From a checkpoint of a small transformer trained on Wikipedia.
Architecture: rotary positions, value embeddings, hashed n-gram embeddings.
Training: 1017M tokens, 8668 steps.
Each number is 128 + 32 x the weight over its row's rms, rounded and kept within 0 to 255. Layers, rows and columns count from 0. Numbers have three digits each. The size before them is the row's rms in percent of the matrix's.

# layer 3 MLP down, 768x3072, rms 0.108, rows 319-532, columns 192-255
101:093122102194116161128108109088120148160140143140105114082095091114083173126154148153118132194072127108146156088178112156123153164130117135101130127155093106111151037116127136121195182126093094
101:110140145136135152133101123138163141125139081104122163140157122115122102144183138085123122074083131105170089131106124101077135089105138128119079130174185173123114149095110119123124103127139189
098:182154116138135164185118165143128132182132127110131122114107098170127143076139136109094138126188115099135102185157105130106195143173182133187126084183139090071153138164071099132114101071144168
103:139096147104090113152146122147129182187129135150139160124176126165172121132120107148096142130090146191055139114119127137064159097119189170115118161140152167109114115122082174155102148094142096
100:125125162145125176115133171140128119120095165151108070102101124092021136138130121125109141102053139153081144135140156150138127069157153139177061135114142121099177156085202190100138113155176133
098:186097102180095209166128159102172115150104200132088143129125085117115104166099122045132167153160124110175085168154166049147118102161103138145114162132105134126123104194111163162169148138166148
099:155144132096133132111130124181147105078193119153114178115070121117176148099133093155114148128181095102115098129116074172141168184153092122092109129152165182145197118138131122149125151109104116
101:138000133157117154061093156178107133158130106125079126135089113151167176155152130064171113105188100100137168142087134097124116159136134124148180133115142110133118105120118112129110168129151105
100:162158142056137140116073115090184155124109125134127111068165069145112105174106121185147174194103122172138133094144117078113154138156110133184162102123145134101097141196088164134120083150113110
102:105117129134082145090175132166122109142141107162119167115175127080127164172183184125153136165169160068115120153178113113130119143151158017104142122105069135158097117183084132127099112136127121
099:122140131171155141171145117149182141180115120106105160148120145138154059134119119082081160133144129140126081097086128098095095129116135136139115094157149130154139110134076159156147160142147137
101:141104134143204142151147109177161114138155127048148144146126153148112184179169155092141140087178161132111126121119101133128134115130135138119123085143139194060134162128180113214151115098128139
092:160080175094127143155124128173158109094105108108132146149112108151183125131107160165096087147124104127117167167131124083109114119130151089132133165161109150113098119120161158141092157103157133
100:133114099155139198152075085142098084117134146132151070097200146133133183099204138134133163115143174084108115126131143093096097105091051118160067159145083074182164161180095119106159077115108119
102:161126092089093062144143130141112190132130103172129095065134131109133168107171087156142128157139138124091169116113125073189121116105048078145115191156142133080103112137126101096148136086144140
099:105140075143064135184135163108149176166119103168171181141097115158148177126074181172193153139138130133101134187140041123123170131151140115134139137130109192096136149145135127203096150137128143
100:136091118157118135081108134100133128098174119024075189147141091100131091155141113166168160130098164087036177131151143078089098138139148145179124162126127075110146140112044184109188147149153150
100:127152136106131144102139104111182191095114105123091143108092161157097151135153124174165080169185126100169133113143155119145131156108187106141159139088129153122153119039155112124192137116132144
098:198133147050145172098186150123142098138137123073116144101146024123152130115086133136084164110147130100115112118093162111161121127052091120142146152134127089132201182091137185147174152082079138
100:165093117149145171132095099103118134119147094111142089103107132121132099116130152152149121144153121205131136125063145164123119154122186155129107145095119154104130084191151146149088156095158093
101:125124158137170194149135138113115187140136122126158192026049145177125111146112149043124132158197107112096105138052121106062063124051108129095135136164150146159143093184104143123169084087102099
103:106103195108100096131138140104169173137151129111137113115092104089154165105111099134126105126152169130096147085128123089166110164200145111096124072150080133160083141120081150148166140127085102
099:175069099143129183126030126136110102120115136104145101102081086128158119158108145148163115130121197189115104130108099145096153135162129100187095103141107160119046112164058102150151157180103138
100:114137124138087069120113036128148106161154149138133142108081119130155141195156119079118143165131099203096158116115124186054091153149128132113088138137124133130167111151146089150152219158103128
101:104081124131098225073234085111118092180135156155101020101154155104196087182096111144076143119065120158130097129140120109147144133118146095114085111071148143113147130150107121126145148146138123
101:113124143134145148172142141059130088179096155145139135084102150125101101214135159178125088142152114077088103143105134194130087104104155101158146115067144161146100108125150123170123140078132124
101:110172081100151152121138157166138113142105108177185141140137179155116104104093190121122153119074132146135151125107138108162162058139094116156081140095104101168067120097122129200119165143088094
097:125159136214166150085161115152133121130167195150099186103177108080143056120094153094161074119140197151140098119077122118164100095055137147105079093058140110143146112100121098141110145111118150
099:062123170148194085169095098115102095128108121116129185112082107144172142111112138144104103148056143153144097118076082125054160165155191102137121167113128164184098103114171149153117129186168164
099:171111146177135119078131133115179134109132153110119167164145132121119119107093054129161127155134105187150119141160200158112182109127133134163118134127182122108112114129108161122121124110119177
100:072070167140098131137138064123140165118174110107108215113123143140138104124109099103139119137113126105116104130156190112098149117146136071107114085196191163135056116142151095119138179091081131
099:174128162116085129136122097065157079095159051148090152113131083143128115159159099099105169143132169196135104091112164143238191116140116157115153142079170117127154165196100165149084161128122176
100:103153140195182137136169130138131064146139123108155114153152121083119162143092166106163156126133068144018154192198067112120123132082177125145210113094126192150115144126048051137101162097154149
101:095092125173191133181154104052098077110151172093059103140096123131166086184137180103143180146213151166171140130104099117096071186139133116104175129135106064164126062095093111150154147151129096
099:147099127111145154145194104119136164128117090079105101059066133117160079172182109131131171156132107173118146110120122113094133178106097151099121159154125180105100165137147146085142144160138141
100:124088079059126145071085124105160160116100125087154166122136155102117176164164098172119146107128155125147099117118102123099121139142157117156085150177175129073118083172208101081101151114156165
098:080115168115155114140124133110146079154129068077095107161107149130084096139190141096109068134107111113182142161121165145156110136167195120117138105132110115145108111119117133058159104193124121
100:136109129123123120119133078090150135110150139132117119111094017082122183112119137088184137125138100186110134138115165111158071129125154078130056131112094133153110181141146185131106167032166128
100:127102110133086145132115210133107142115149102174081123205111181102119108165115147140084038189121115125110109143128105218140140119142120097104116143113117163132115108088125124196228142136131082
101:182156112146140137160127179141121126092052134165165117112100114149067128135142116161098143137138167125193117102091156139093147108159121157126118088157148124158106085177105171175099098172155108
100:140123103122154167095094062072135076152142123100135155115076139149093120107078142099133091078118208106165186121125142111153120171148162113103104146115138132143081129119063110120092108061069078
099:177101120135140078148092104134185092159113080157233096098083045151101169167134131070131193134119143122144183180184139175130152174125129154093103149070175164125076152096108158176160138056105105
099:140186140139175074144179157098090104131076076118136137199061177103082168118084162154103072142119098126128094142119132162108100089193120174146150114120108098110103139074151182118119180127120155
100:109149208094130186135151127154176100175136081130171104071120116119126184121122150147143097111157152086085093050133155097163101101080119161091125115164081103113104146108104103136128132155124147
098:128132080147144094077119136146126106121149067144130091080099213140111119196091139093093149046103158110158163148167160176050179106091080134165097129097108152042145170147135150110149113125131113
100:087166169084147082098115155129150139115113080085098108149164092131151104072092081146095135115131167115080172114117064120134064094111158172188115084107078127113124171146149114136149100215193134
102:104126185137192119118160145163140127099110143092122145092143148156153161150094188139148091187161126099093094129113114081152086121097126108208129104104099133169168116141088163118140101081170145
100:087165157150093169108164128123122135114127105116097138066121170194137152080182105100130109120084123176121105206043110173155157157099140092106107090166093087105111177145129178096091132095148162
100:145139140100187141084151129192117121153064177142171159072071110138153192146144108138105067132134134073124141146079165108126119164119140091113109149138116086150105101132160154089094125161121127
101:123105109068171145118152149128080083123157113120105153113151116097081108100065155127126157095178149146150125194173051090134169150124198106126109125101154123030092191162092131156132174112160127
101:118140136080174182108161070142137154099158120114146091126020187166139124086086134137151151158138158135129132118136078188128118112110057102194148113086104130131169082132142158140085103149182082
100:092106132173157122098176139130088126077154135098089065120186158079157190092164114150153083135122105143102141126123122087183128137142161118096156164127120102154149101138142073125059149163123113
102:114093140120123089120146114085165130148054079153122135053141144124131142126142144118151128108153170136121132120192141092122140097133143118107200124186107072112123142081064132108169109113130132
097:139148172090119161140140149154102134080110073109135149134161130059113158110138126130162197070152124063122105076110121115080077100118114138065121096123182070134164162143169120108122125152116164
099:095127111153133123088093109047149113187074133192111089091106145106143143134109121150086104125175144109138133116095139083099106166210135151139160167101108120119147153109160090050149138160116103
098:130140121171176083166126196115112167082154099110138116113098165132103149178150121170096107097110199118119114123124148101095125100146132130076153110114125133199187091125151118122086106098077056
103:177113128193131120137080091152105133088087139032136132191142130093113101137098100137170099102098149150108084135137137102075080202130193070164148181120110095127081091126152106104186130158097077
098:162102144104082205109113064136098089097119126164131134094066235134108149161128153125134078124100117130197095160147138114133123147175181160101100187193083076187141136185089101097139171112105137
101:154123105099125072180156038191087117131139109123110219148098117128135131108137178175111134131123184138120106147157123107150159120119076121184107121105139100144137089181127160092057066156127117
100:134201136172112103093147161138121149140131153139126107153085132142156137141139073196093131152137127127101107158168119149159094119141147075125127179163172090179099091141098160197124082144083137
099:117125183121119106130180150171123028143163122124162110163175198126124153118127142159097121151142153104098126162136124149124073154108134159145132066101163151173136155165160164107089147143183179
100:047113155093151150116140122119120116154142151105114163086123076099149086068136121116136108131145137168124116096131095113117123155106086122129153119082141117163170122107123083205168160091152181
096:148121097155120092095129079188106112166059137083092168104107122118127111113098128122084139135136100058102035181135135113119175143147129088188095109105158142158133095151099146145125154141173132
099:099107138151110098166161090152139157142137138118066133159145146139087110102189133175162095141115186210109089189076131099088115120181147121160118102092088128175110199127101156113162143134141111
100:161108133115167090094151152133124144137111105220129128086145152104118100149111161083100181154097195137060127156132089154096104120145076096124156162100130181096091118187095110097187094111145112
099:118154101098102148120176068160142119130161162149146143154110151138116081132184095202138092182139158165115112124140129166114072090170153177108125149167140099158129131058104129055142122108154087
099:155161127116080164049111116150144110150184173131153081150110160117133095136084136090103170166109124106074153132096165104119122168139131124142178125186084122154129107107140170149096097080108138
101:174189154140141157127073106169105117106111140070131167126157147149060061102153177162115170137111045133090177132147080046116118128063113154112115180131155115111069121125105099107116182082127135
101:140082158173160139114114122152106185119086115122140145132117116197139142147113151096121115142099151159142142142144109115119128132120163195156109104110156160176153126087173137127157155077068088
101:128157126085098098146160146133124107110184100091110153126131076098128119153087156138095150076087111163077123154148131076107185180081157099128143104130074094162063060135119069136111064155110142
098:067126143149165179117148123065163144104135084124097082108145074083124095152154205139128142110133094073058173103121101114106148072108121138148160141201140108157148088171142134159196183161101125
100:119113172170133118065143101157153112070070107114143157101070097124114164121106163088084107105131124139133068103157135118152093143078099156086097127133116084106124152181059100178109164130120148
101:162146079159067120131131127153128157093075131097152136087126118094084190086170173096098136155138091134185145150104153128133142055156127181137193094120113137126164184084103163184092113129140095
102:107118090197116131084092100139135104135124108163177101051103113152126133083154150149082156092102150118156143130110097147097134136138142104130149144189075115130060110136098067123095074140082107
099:149141170131135113122159119131157129134134108176131146120133114136132149148142131127134103128164100057183135184136145128155188143088087066147056139090115133119088145087141118142132135096149169
099:173091116148158075085130151109113148091133207088128119146113130110106148131125083046160125059113118144146112126130074152144156125137132125089167117151143119146141152190146094175204105141135076
102:128190159118134068118121125159149093156100115114135147138138089130127128105111156133095165129146130078153163141081056136118132120122168102148062139147138137129100094129147146099107113085144146
102:109142114162093094102156137126122099169108114158108121117126150095142088160124122143133054125117158086095117115103153167064099185134126085116145142153110160102119128065108110106144068162172053
101:161179181121147142119106218107161136133124129054131137149109140111154162136134083126160176090195160081098147098178107159143061131062121124174153175144133115128094080125168124160114110121100065
102:074058179144121120115066095140184098121095091134118124167184084171135147126160087145147150085122168163087101149161179144111087126162135171048088192142173119069116133080107166129104087160111107
098:155119103136161136172152225207132125068093069189136112090117157173044079077141116136097116123080177171174139132127166092123139169102129079174148147107208099037164113162123117107109146146096184
096:145120129073155117117098112110082191053128121155131100157133128139116147132136099062150158190129166112146169123139128120138145088076084130111138104147132153112095184163100154105116145119181116
099:118085102106088127130101093165111178094164061113101144129179086120155154107130090112125097132128107138092100152127170117156094209121139174106149125129147155178119130140077144125116163099081107
100:111087154120083124131091164153149175098136083122063110145094102122118109099119151161129150086106150095117085157092102127122157126120190083076170135156134154094097112122169108160148107110107193
102:108175085194104087129146090076091131109104090088141060151107140121099170120151157105097117139083150111138081125135131108112140107139091101094198132135100148125122174111093175163140112141099168
101:109128110126065148157149168117135071114141129118153179157196159150168148097137157110128100193115127079171079167085115084118161091174103129116183096140117169129115127191166142152116175138156127
101:120056165133169187193115081182163150104130093116072175100151188115141072128124080149118088186179106185087139106147122150156091120129115093031118115140124135098147119162194136126077120161155181
099:161152100130095149136147146134182206084161136072116082123083103081150091105112099114144128079205139137101150103124097149092132113104138141139148115103075191152079111111109150064064075102112185
099:141113168101111134112078103128154079151159156114181072120072186082152113138127141193061146147072138142117095157172109097086128108121125104097103164168188146096134124166149122141116141144107111
101:184131072196114143066099124138140071080108152075107111101122142132101111138109108089092118163126067161126064086096150134058148153111145126103088126089079147132173129138135144107139118062155104
101:155113114074107135054125155148121137116148096104140147144109170169126141141118134178134122120171154112172151146142191120125145124170122089145150096126139134114118122072123137119068124161132155
098:046183074137152116152164150126097118120129154157138141170134167075092168041144094085119146161181118105099098147132086167177097101140161090115156147144130222133153115123086154101184108071116094
101:128174195099119135167112171064137154131141104149085170125097128114112133151112057092153131089149124132154116130135073069119098070089093116097050140175139147153150133187138195080090161141111124
102:096152140115193143134142105088088125108202163111090084061142157148172129106149126169108160103135171175130132070095138057152133145142131130054137143109122185056110169108141128136153115151126026
100:113086141140055090121109053138094136157126140108111081092136116165110114135093104194095112117102128093082104069190120130115170139076122172104106152135162129186049148102151114148142116136128123
098:122072089116151118099079156145132160113120161075190108082099123128144084131116146074154152128146126122166121069142195120138155106112080146115098153127151080142089114084070139070168164153105109
101:096210182119091120143127142123074168192148183112119134167066138104126112082128141163145128181122132135140111126112123103050148165148140179136141110058116095134153122160150152113147082070174072
099:105126102169133161150099133124144136080163101169105102097113151117111111163124179113107118145120107169081134135171113089110166134144129102150093169106122098173150166162119095115155098086178131
100:161133142210087126103155155099110135107095171100110141128148120187184100110160075164126114152141061097137167139083117093202160172151173124102110142101142166143095130162143168097127131126134138
101:084100131133130170164179155075143123171138122101090121174119150123084191150121113149198137160075155101126100173136132163112108132108119124091146119147168153109164127166126048123171096120167160
099:111058129175145124089161185083123099104130126095107172139172053150128068198103079108164114138136109111187127101117155094163133129117159116136113083156075134154088133084111092094120166127114177
100:150128148088107102118121087090078105119079173136162093174072169097135163136105120140187120167122111168092142143134096147111133102196096122117066089139046142128110145144130127082137102115128177
103:058099105114132162082159163168116163110156194186142123085160047161130095147144085083070168114136146128113182176085125126092077123149122131126127140130128124188096141135092165137165111131128133
101:136155099119137132114072144098069129162187114065108145185125118194142103139124140086145095128096176155144106104147091170153130161158195172082138150136130129144138120109104160113119088148144190
100:160159098137159123141117084181166119156162110143139154118153105160108215147101136119113155154099095087078116134138122166158145180169150098132153137103085179159138153111133136140117077105164130
098:092123148124117135129065112119148132130115124138142153144096160152107157091087119164133124091176132146125178149149176142199165112130179090107100070129157110149085045104076083121120109066107144
101:090148106158110130101083088117073123109153099118115122138081110169115199154111121089151108139157162136089061107130102124137112168082156133142116112126137095112169125110077087100166092169089095
102:179113124111208132125118134120048147099082098043136117126078181168133130197111093143153041112144102097070110139143171142126148172158130125100115118073074089182095163143113119086140115072112135
100:080118148075145165152104129112116119085137181101147106094090113124098099083086133112173093105158117163151151083133131132089135129080183161170131142175074138088104103077129086077144170166120149
103:195135114066205093151098133135091102121169149100130116095074037116147148133143120082153159124142171168118046106110101104172129122131101126122157093054139141155152131058166079098120118055151098
100:114137141125109156183062116171122116171088102106128106138177151151096155078056171167083149162187118106097134183113136161101121134129151081161140092153210109148127085108117126158102126142129178
100:174175158123135124155159064110123125139163118118162135080136090140119092148106173218106139145106102131118103134131085113127162098116109086087106161131134112155123134144134125086101126149113096
098:157140118119150093183135132128143093102162097145109140153156137121142159144069135179170174070105121094099146126142137100171140104159171179170180130128091109120143151112174150191139095158131115
097:140109155169096132111142116115142089121054161137153151099038158180130149124080134108133111175083123087131084169148064119111127105127111042126074158154103167151164108160113088126155081153169086
101:125045122091120131087097143042138118093111111090130144159151126168072143125145174163116140163117088153133130117138176081152146154123135119155142170150064152148148070122171130105151075104099137
100:122122146123130162106101154089091113144118071159099101109054174062132133106139125186158142126130137050115098112150196135079114105151165200144109098133151120094157172115110117143095131118203156
100:111064147077147103133128162171166118117169142195180117150165165131041116118114162162145109156146215146101131029109086098123138148132144105137070196152120107131151097128102149117112160113159152
103:138107098105170150113180143096120125166166121094099063100112140146108137071085077116163116166122120119193232054102075130121087135114107109116141148114050139144123101144057196117117112130180123
100:143146082156121175118167157099191133150122170085165116137120116099150164071116147072196117128158165118117117111078184154148100124102203093143209123108122110111134139049120105110124149106163125
100:069094081147144169186135103101099118129154112106135098129166084148122171118183114118163136163109113090129152092129166073112178154172122096123178156126114146126153143096128171165128118127151120
102:109078164123178085139128126177126162118159141104123163091145122173132085158166132158136157127176187116112133066122129106124115071107117124133089136111092129128098088134083137111088096130124120
099:131150111111129165034107056121092195120083114137107161120090126122055114167087143098138141070114184159085079112085124076145148142128100114128114118135110163131097139113103145084163174147166093
099:149113164132180101075076211140110123102128099107130142120111106138138113092132149106109160134142125089138118133143113100143157081113162122116165088132112152159135112136119140096154101132129096
098:085123118118123149112164089141120093108100174106133131134130191077157152092133149090126170198152101107174152068145112131157086109155056093163099153107139136187151066184087101161109169064173124
098:128118131104134146164161098187108152083157125087147094077126089153130095106182090170082107108156125089062092131138100156125163177126135135113166118097190099122141099141139143168134145143098118
104:181127138129164207155109137147147100137164140159157144144086147124120125103084137146130100149123121136162081106178072103165114138147118152151151115045146074117107118101082182164171171130164143
100:124146137183101165114127108088111144113134102138066097129151132115164155133180069072101108134133117082106077142216154124141103078120054081192104120144144119131131143112125117138128114100068081
100:162129110114138179191091161157163093159108145126152083120157129093170127148108183133180144166117109121071131064159143127128147128175113119093162140088125103108131158121156113150123105093134071
094:091126121101160104117060144135135132189107072092143094138076075099015057132174170147143129165051106173140089141108109135172114142119118147102098147108123163161138119109149144107158150114081077
098:129086152100131109168093140147110144138140100162047154135099087136096106144194110125125121179128143084085178113145159088058147128132143180185092102082116124082161170101147091213092136180127145
101:148121200116168179155091161060127156120101135098151115088111133124119088126174101150131055120167104112129131113179118074111084181105167173062120146157120191140141121109140123087115150179126109
100:176171206181058161106127151117155095097132176148097040157070159185139137116123170117115151142131144146170135125117141146130067124166077123111108120166122152140133108093159112115152122094080094
100:077145159107105138086096078084131143136116073122111078154119082107135101100062119086150130133116134176180138149124125105139117125051140177118128100134127115140104166124149094128091108137124147
101:129193151174135103102066179076127111140120139150161111129168137114159113104117098118114137132185144133109096129113157121172160136130137077111108137110089137136182158075099175109105082103146178
101:146135094159123177137125138166105103129150113099140153089116130157098142114163146118100128080105128137129133177099137116164119087166143129085154091103091161097131115124125162094091137148095179
099:154216124049167145146160062082093126136142086093130185142061114136126158164131099107111055101145172101094149164154120121127160102173148163140144118128109166104136171057155138122107100106176112
100:196110134138155140143077164194102106127110177158134111154120096185120120143151089087086123140067150134123084116079062127126134182139134086096145094087163071117127188139162092109147078092138130
099:112111098102118152155136137089213091100117128111135116106125173101136115136125177186151107163133188190122165138117122120157110172127158070080130085152122145089161115156147079112137104134151094
102:167169173154127108143118182152132128125139147165155148097105135188161166171039080134124104154158133113114105115099145085132164072073150135115119103102115169121094159092093081112178160138068136
099:058117154067152094136119119134131123096114123143087164084178093143098115151120106105140136114080153176155168161183182130183106126156120161074056112167122147098106147107111120207115156096105065
098:130131152109073133136161124102125101119160171127072119166104156120102148131131164164068142093085103096140158117123176090162114068070110126116110113101113131176139112137120135144151118121121191
099:099155077123124098113107142183112116179164115134053104130133147120131171122106134134145158127081163211098111110116153185129077190154069122147121154114101130140146124100116097111118146125137158
103:091106180137133054115141082112087131162127135136147150142093082136106124070087080134170152115132194099134089124188094146146142165144124125126119102164160071136143143187166084098205128078191093
102:160157110131192081181104108136127127131114165105106094145110161039154094061123140111118164124065143114141169114120152177173117109152160175137095111103077146179105095134177110127104151113098069
100:175073092150138099133152166190152067167131130181176086093162039170167079151115135163115133169185106158114120123140137181165095102087095125120149120100121104211092092055113086166124128178169047
096:142108151086130193165196144096101045111081141154168104151133084150150147097086126155081116124182151179130160136045146133133146157115124149125159196150101167060164150135110113137134116127095145
101:106111125075181164158117062100097190119086132102144140135120123113114122138148156169138096110126132077084148166100117135123088128097089090107133183125136165159171190148100102084125110201125133
099:121124124149108142102183057128141123121153095082140173126142117168122092122109122114140101101106132155107080139121135108137102145158114152139120120059081160173135099105125092107114134079097081
099:125146147130190189141124111141129109156081127136146093168152139118118167066119150107135083139157106177083110089054170133127110141177162131180130127137071063064161153131160101095146150224122081
098:088138117200144062147118057110224099095128080164122135091165049128126078162144110132094157153106131064113152112170142213159139140117071050101190106114161153173105171139136160149090120089148180
101:121089196091109093085172108162151173116099100121101117107161106117135125156138085215118142152158139160150088137141106135071131143125115185132127142125115199091163118141101136110153074122031161
101:141104132115168170143118166175073153074153088082159182159095070129191147158124163144074109102079138087161184141087079091175108104125166148132116143179125135135148177134110094158154171148084153
099:070200117119059082119125099114113118144150149128174072164167077142123104121099102061121124094103136076109187122146096093150142132116101127119145159075120173190128180133071082177141113091125107
100:009104088139135181078098129078126162130124073123154099148143119119177159071144133111127138152139131123186124095138092112135149067159130128106171188186152129125157121185099131139159102138139140
100:155113162202117158110118177134119101137076074120084101101087125177119128153142135128130123202131135160131075102126136138103171071142131144108202122145102127132155115093131113155054164173077145
098:112155132129110115116113053131149131089141139097131137178094163111140176091129139152140156081122166106122073103136109097168163154134135120139090081101148157100137081101103128124108087102128128
097:126105100098142095136086088125143110121128095060113105133120165129160179115090118087133075104152138119147125039118101119124107144176123169152134132081076142081154147080174148125148154112095080
102:160126075148161083105109127083165077133103141043074095160132104147123088115137120129090070101126069058085081172183137146120138164113154109110147158110132175169162148143146097182134153131120131
099:111176102113131142091175142137060140193110113161086159074151097147051109193081125130121125105088149172111090163126138153099143113099129133025132093131136118155102149122151093184111095120100094
100:069138124116157173108087137101158134127089108084110144148166106128129137037130151105115197090162127069123091157136075115130110076145154167132063144083081091090063152052105161162117088176121111
101:101137138138103081149124110198156105176131119150162158132080172140130138090121155086155155184127133152141135145133079145104108152110130130064171097197144120127068076141107084152106174110136108
105:193117065120145140147138169081128140137124111170115163151110110214151105131199120177151135144162102121182096081151166119120116139129196135142126124071203108166116143110135095185136158139133101
098:159105126191121084062074101116072140121150104146118090155110175128082092116122175138122147099130118086082087173127174159105184096159120091117167118131143156124105150094109149112135082124145187
101:125169130132159086145102139163082113113100131126112090124125172046113099048180105075086155056131158121122176140175124085126128147146108106039094134054133087120030143160126104098128106087175125
102:144182200163105109113123179154098128122110142123146126168102136168119129125106160135167124097107156110129122170095154150137179098076148100094096149083145141098169154096147112123111120119164166
101:142149161150172124133153104154178162125136185107144084096181122140109159136117100147059124087092141087115220097118117136132161117093093124144133098167153068145101160103116131086054111169097175
103:108096091157143214173082120092115105131164136148196179091124138086153151103083100157189122130069177113137174096131057128069110084155184090134100086109112158144108143146119116134084137160093093
101:077139118111105104180062131106155111109164106103059139144151128179172155128141070082170101131183131118090092113193142117165142156090127124064107098105100143155095122094114128177120154144135110
100:157162116156161133106185178179204153139102157155105142161096111100195137120105106115142175129108110149152063128091169136062161177181101084182120135062117135099090092136121127142143121163094130
096:164119093110131099157131146069054168182145147166134134142151100133162151155083148114111175125095118170156129126128061163144160104090146160170157143075130144111144144126146070137084071149126093
101:114205150109117147110147078174185128107133167114163197162124142125169185081169156131154147134094194125109157144159080083084086170097134107170238141126085177121108141174109095120175123125119082
102:150119109146153095151093155138083124161094127102136121088100125144137144134110134102147173146117151156102080087076095154103113081111203136132146109153121115126128133163050099175104178202096082
100:127147178163074067105128134064102093159107132151145098128196127089090158123076082093132121134111132112114139144139111139132098160051141078108138095132083113127084097128100171143091125104137147
099:144174135153136092107135076151106175121181100082077125140179116133132149190101103189099144107142154145130121097117103153087153131079178143140119121146077180143177116144119183135155101180125202
099:175106091119098132123114118169095159123129120154131102138169149119115093189159120215130107132169089138092104108175109180154125134054168137109066104094198099172157211111138135157115053077159098
102:061067133114121135120192085113119132096124149156168153085101103111136072140153089130117118107178181106140106134076145156106064134137153125113094121151110094157180112188088134131077058164042119
099:131086169111088113088080138153076174121131118075091131109134058143108158127091146244128117165083161069176171095126172066193157149084119144134192088079202127136145108152171134132124134094157137
101:063185157103130095133136157188123186043105155055061099102112157112147143171102101119139130132111156135188132123128125154191096093130133160118145077130070151175087103110152170139106116124140080
100:103157142176123195175142112107184131137170174152116147111158133100106058111109154092137122134086101085164098101070080167117190093167135192131093117122148101125186115128146143214103104134132156
101:123098088117113131120139174087129095112118094105141131187106146119111153086198178170177110135186143184147166134116109123174121070080154114092090167213161145085135107171115109158068132164115116
100:096157133143136141151162047145165138076097164083140119108116098083085127140150058125155138114109143126066138104127145170126154124107172117094165115173089113170124141111161117149126105152135152
101:137062120143113106113086119142090115193094132119176182136149129132165137158138116142093122097146147092183142086121134108104101115139119105098130098109100162094123131105142128149210139154187146
101:193115099125120082116114183153155183083093156163165125095118154089159118177081171122061176111120094090187115110092122094137091143181159149151116119168128061102102096140119145095161110116110127
100:055130131160091135119146134080098155149079131185120163147140099090138078190156150150162156114134101198155160137110081167151091083166141094094120127118126099172133129088097150159134094146090161
101:166136147087164120219099173055126128179147186098161146101111202127091144123113183133125184121196117122086098191197112128080135105137095143131138155157086109147121079098115151133083104142132070
100:148085098103135087118176137058124138188119113121142112170124199145188094139129077134141166134121182144072104154076146145066149062176125084143123150176134123158149110118140123137124134132198124
102:105125088104162155130116127176141206098085132148125142130190093127134119131129125109120139114165121137128129124173131154136079119105095116099118108144114116125095120193106135100137102090065122
104:097137143159155173151148125086125106119126076155145174153132117138152186103117077139076115139149110158179103134143200113131092123153133112104195143113094096095167142135102132058094188068113135
100:108181139094087165201177161135114155090098156195127125112172155134111123120153154152103086140118135159149121112171095141097073132146096173156160152141129111107129149216121133132093185062165162
100:150221174111079137149106098086102174089121156173180089152134130144096154131111118164055107104182217088151168098146118112170120122125157171139064143172157044026073104126133108152127122135161166
101:077133131192102180106185132090131192107158125119151135107065093146170085018136127101158165163113142088154102116124118173137122136107144139062173171085099086145170118145077112189127102133092166
099:137146104123143110160118079201168155109165079117130129127115182105174138110116051109137125141116139099169125152127164106127089124132100095167138091134165126105139135132102126061083166161179135
100:153068111120089112201164142117076104144083149145079136177126134147157078115106208115095153194152143153122164132092111101077111126170210158119175101114133122144158158133117135143092134165106144
101:103157082137149096140162120151130115177101131102077055196143101153150100100090105120138096120181149121171165153053109124084169116061163108152122131118150135165124121174134130200094069107115095
101:114145108140086189134127154142123137174119163105121179195154077107105141159095098125165159085117153080110082102192125170147140127152163144112132064109105095098185116115189109054132096084100142
101:064128139122121137142157082103158138153153134111104124117129152126100135064073112190119164086104127140186113192085125115172132093101117090123132106170139114121170201095190134118109148120116132
101:169191089188093130175121129066118133123126111185137055172139080110163114150073169133168154161084116142118109096080138098142040118120171107096082152117132092184118159083136125153148143157126088
102:104150136111172184160113165121069072153176083156177150075150159104127127151119099070116102130146111086118133078131104160093130196128151146154100084089141164119121138179104124117092091079184171
101:202204185084078143117078145090147164189149099168115135132126137128074120131140159122108110106149096109151070146131168166159148068107142103147134141140156103178159134087143107146146161186151156
101:114099116150106073126104133166083137205159208128068112141114221119130168132150102167103074120098077060133107121144119153178158110119094136130038123105163111072132148088163064141112127174115148
101:196088085191155068124126177101152116126137110151173118119140144127143160129092139123162171065084129095113136157104162101091168121121115145053153122130124132185089122189141205103098146122125095
100:093175134126097093122115132147160130181144093141120158138119129115111111151152152162088133131139103095185154168137181126167057114142108148154119144144106120099130190114148070111105106119131069
101:101123117204130183135129096111105088139093162147162158147181070150177089165080103112142104138103162130119113063125074091068135146133147103134168112160096126164153108169106116122126147128100093
099:034102122144084092132152093184112146115131166176170092112184133082109112158141122107116153138156128139133137150167138115088159135133099140132155133128104117169113121127118103095183150152123106
104:103060136159089135095090135099116175163116089159194237112130175119167119106140114114143103124093067145095169145129087134098122131206065132166168119142124136145144124167071144098180129167106132
101:172118144121115177153126169122142111088128151099186086118092079137116079091131144128090080139125119181157148126093145098129116080139114126107128117098132132185207137133149100136129112148079120
095:123165165104121146139134126143112097121139144081133147100169161122062154120149253139192189114144103101059135126141151136139176154111153171155156118126161101165137123176165098130080097118111115
103:169140071142146040096128120110078177121083146116130160117091127112124117147125138101140088138079170121160111175090106167094110172175145102141107138087124027147122064143137104117159164112183115
100:110160120067148115175157133135101142101112112100101142145097141172100088145195142194121091174109137139113128146143160122205107147218132124103070139132105121166133109129145144157096121102117150
099:106103100130156160121110087147110118142049066087156117152130146113149046144130113084134106087141140156104142098167057116102149125097105198124112146097149101123121104105192235100135087156165073
103:124140158154133116142069170151120156150108113131124178096115094150126143116100169092170127110125158148124148136156137185105148037090124170166113140155168122095097108164159106114137145169133139
102:173039091138061069070143137075109132113188123091114081079161141149137179116135071155114097182133163117160150107128097132141167095113138196139139116144135189111174140132179116153181120063117100
101:117048149153134099085155124067137100159173106123154173078099164160121143158166133163170122128165097138116087133119180123111152118096084108131148077101136116144160077110111167084183139103113114
099:086121142116087138128122147093161118106172132064081095078107162127148099151157111127124172204098121158123141098084118142128124069134161134141103121118187124098100121142119160161110155130121057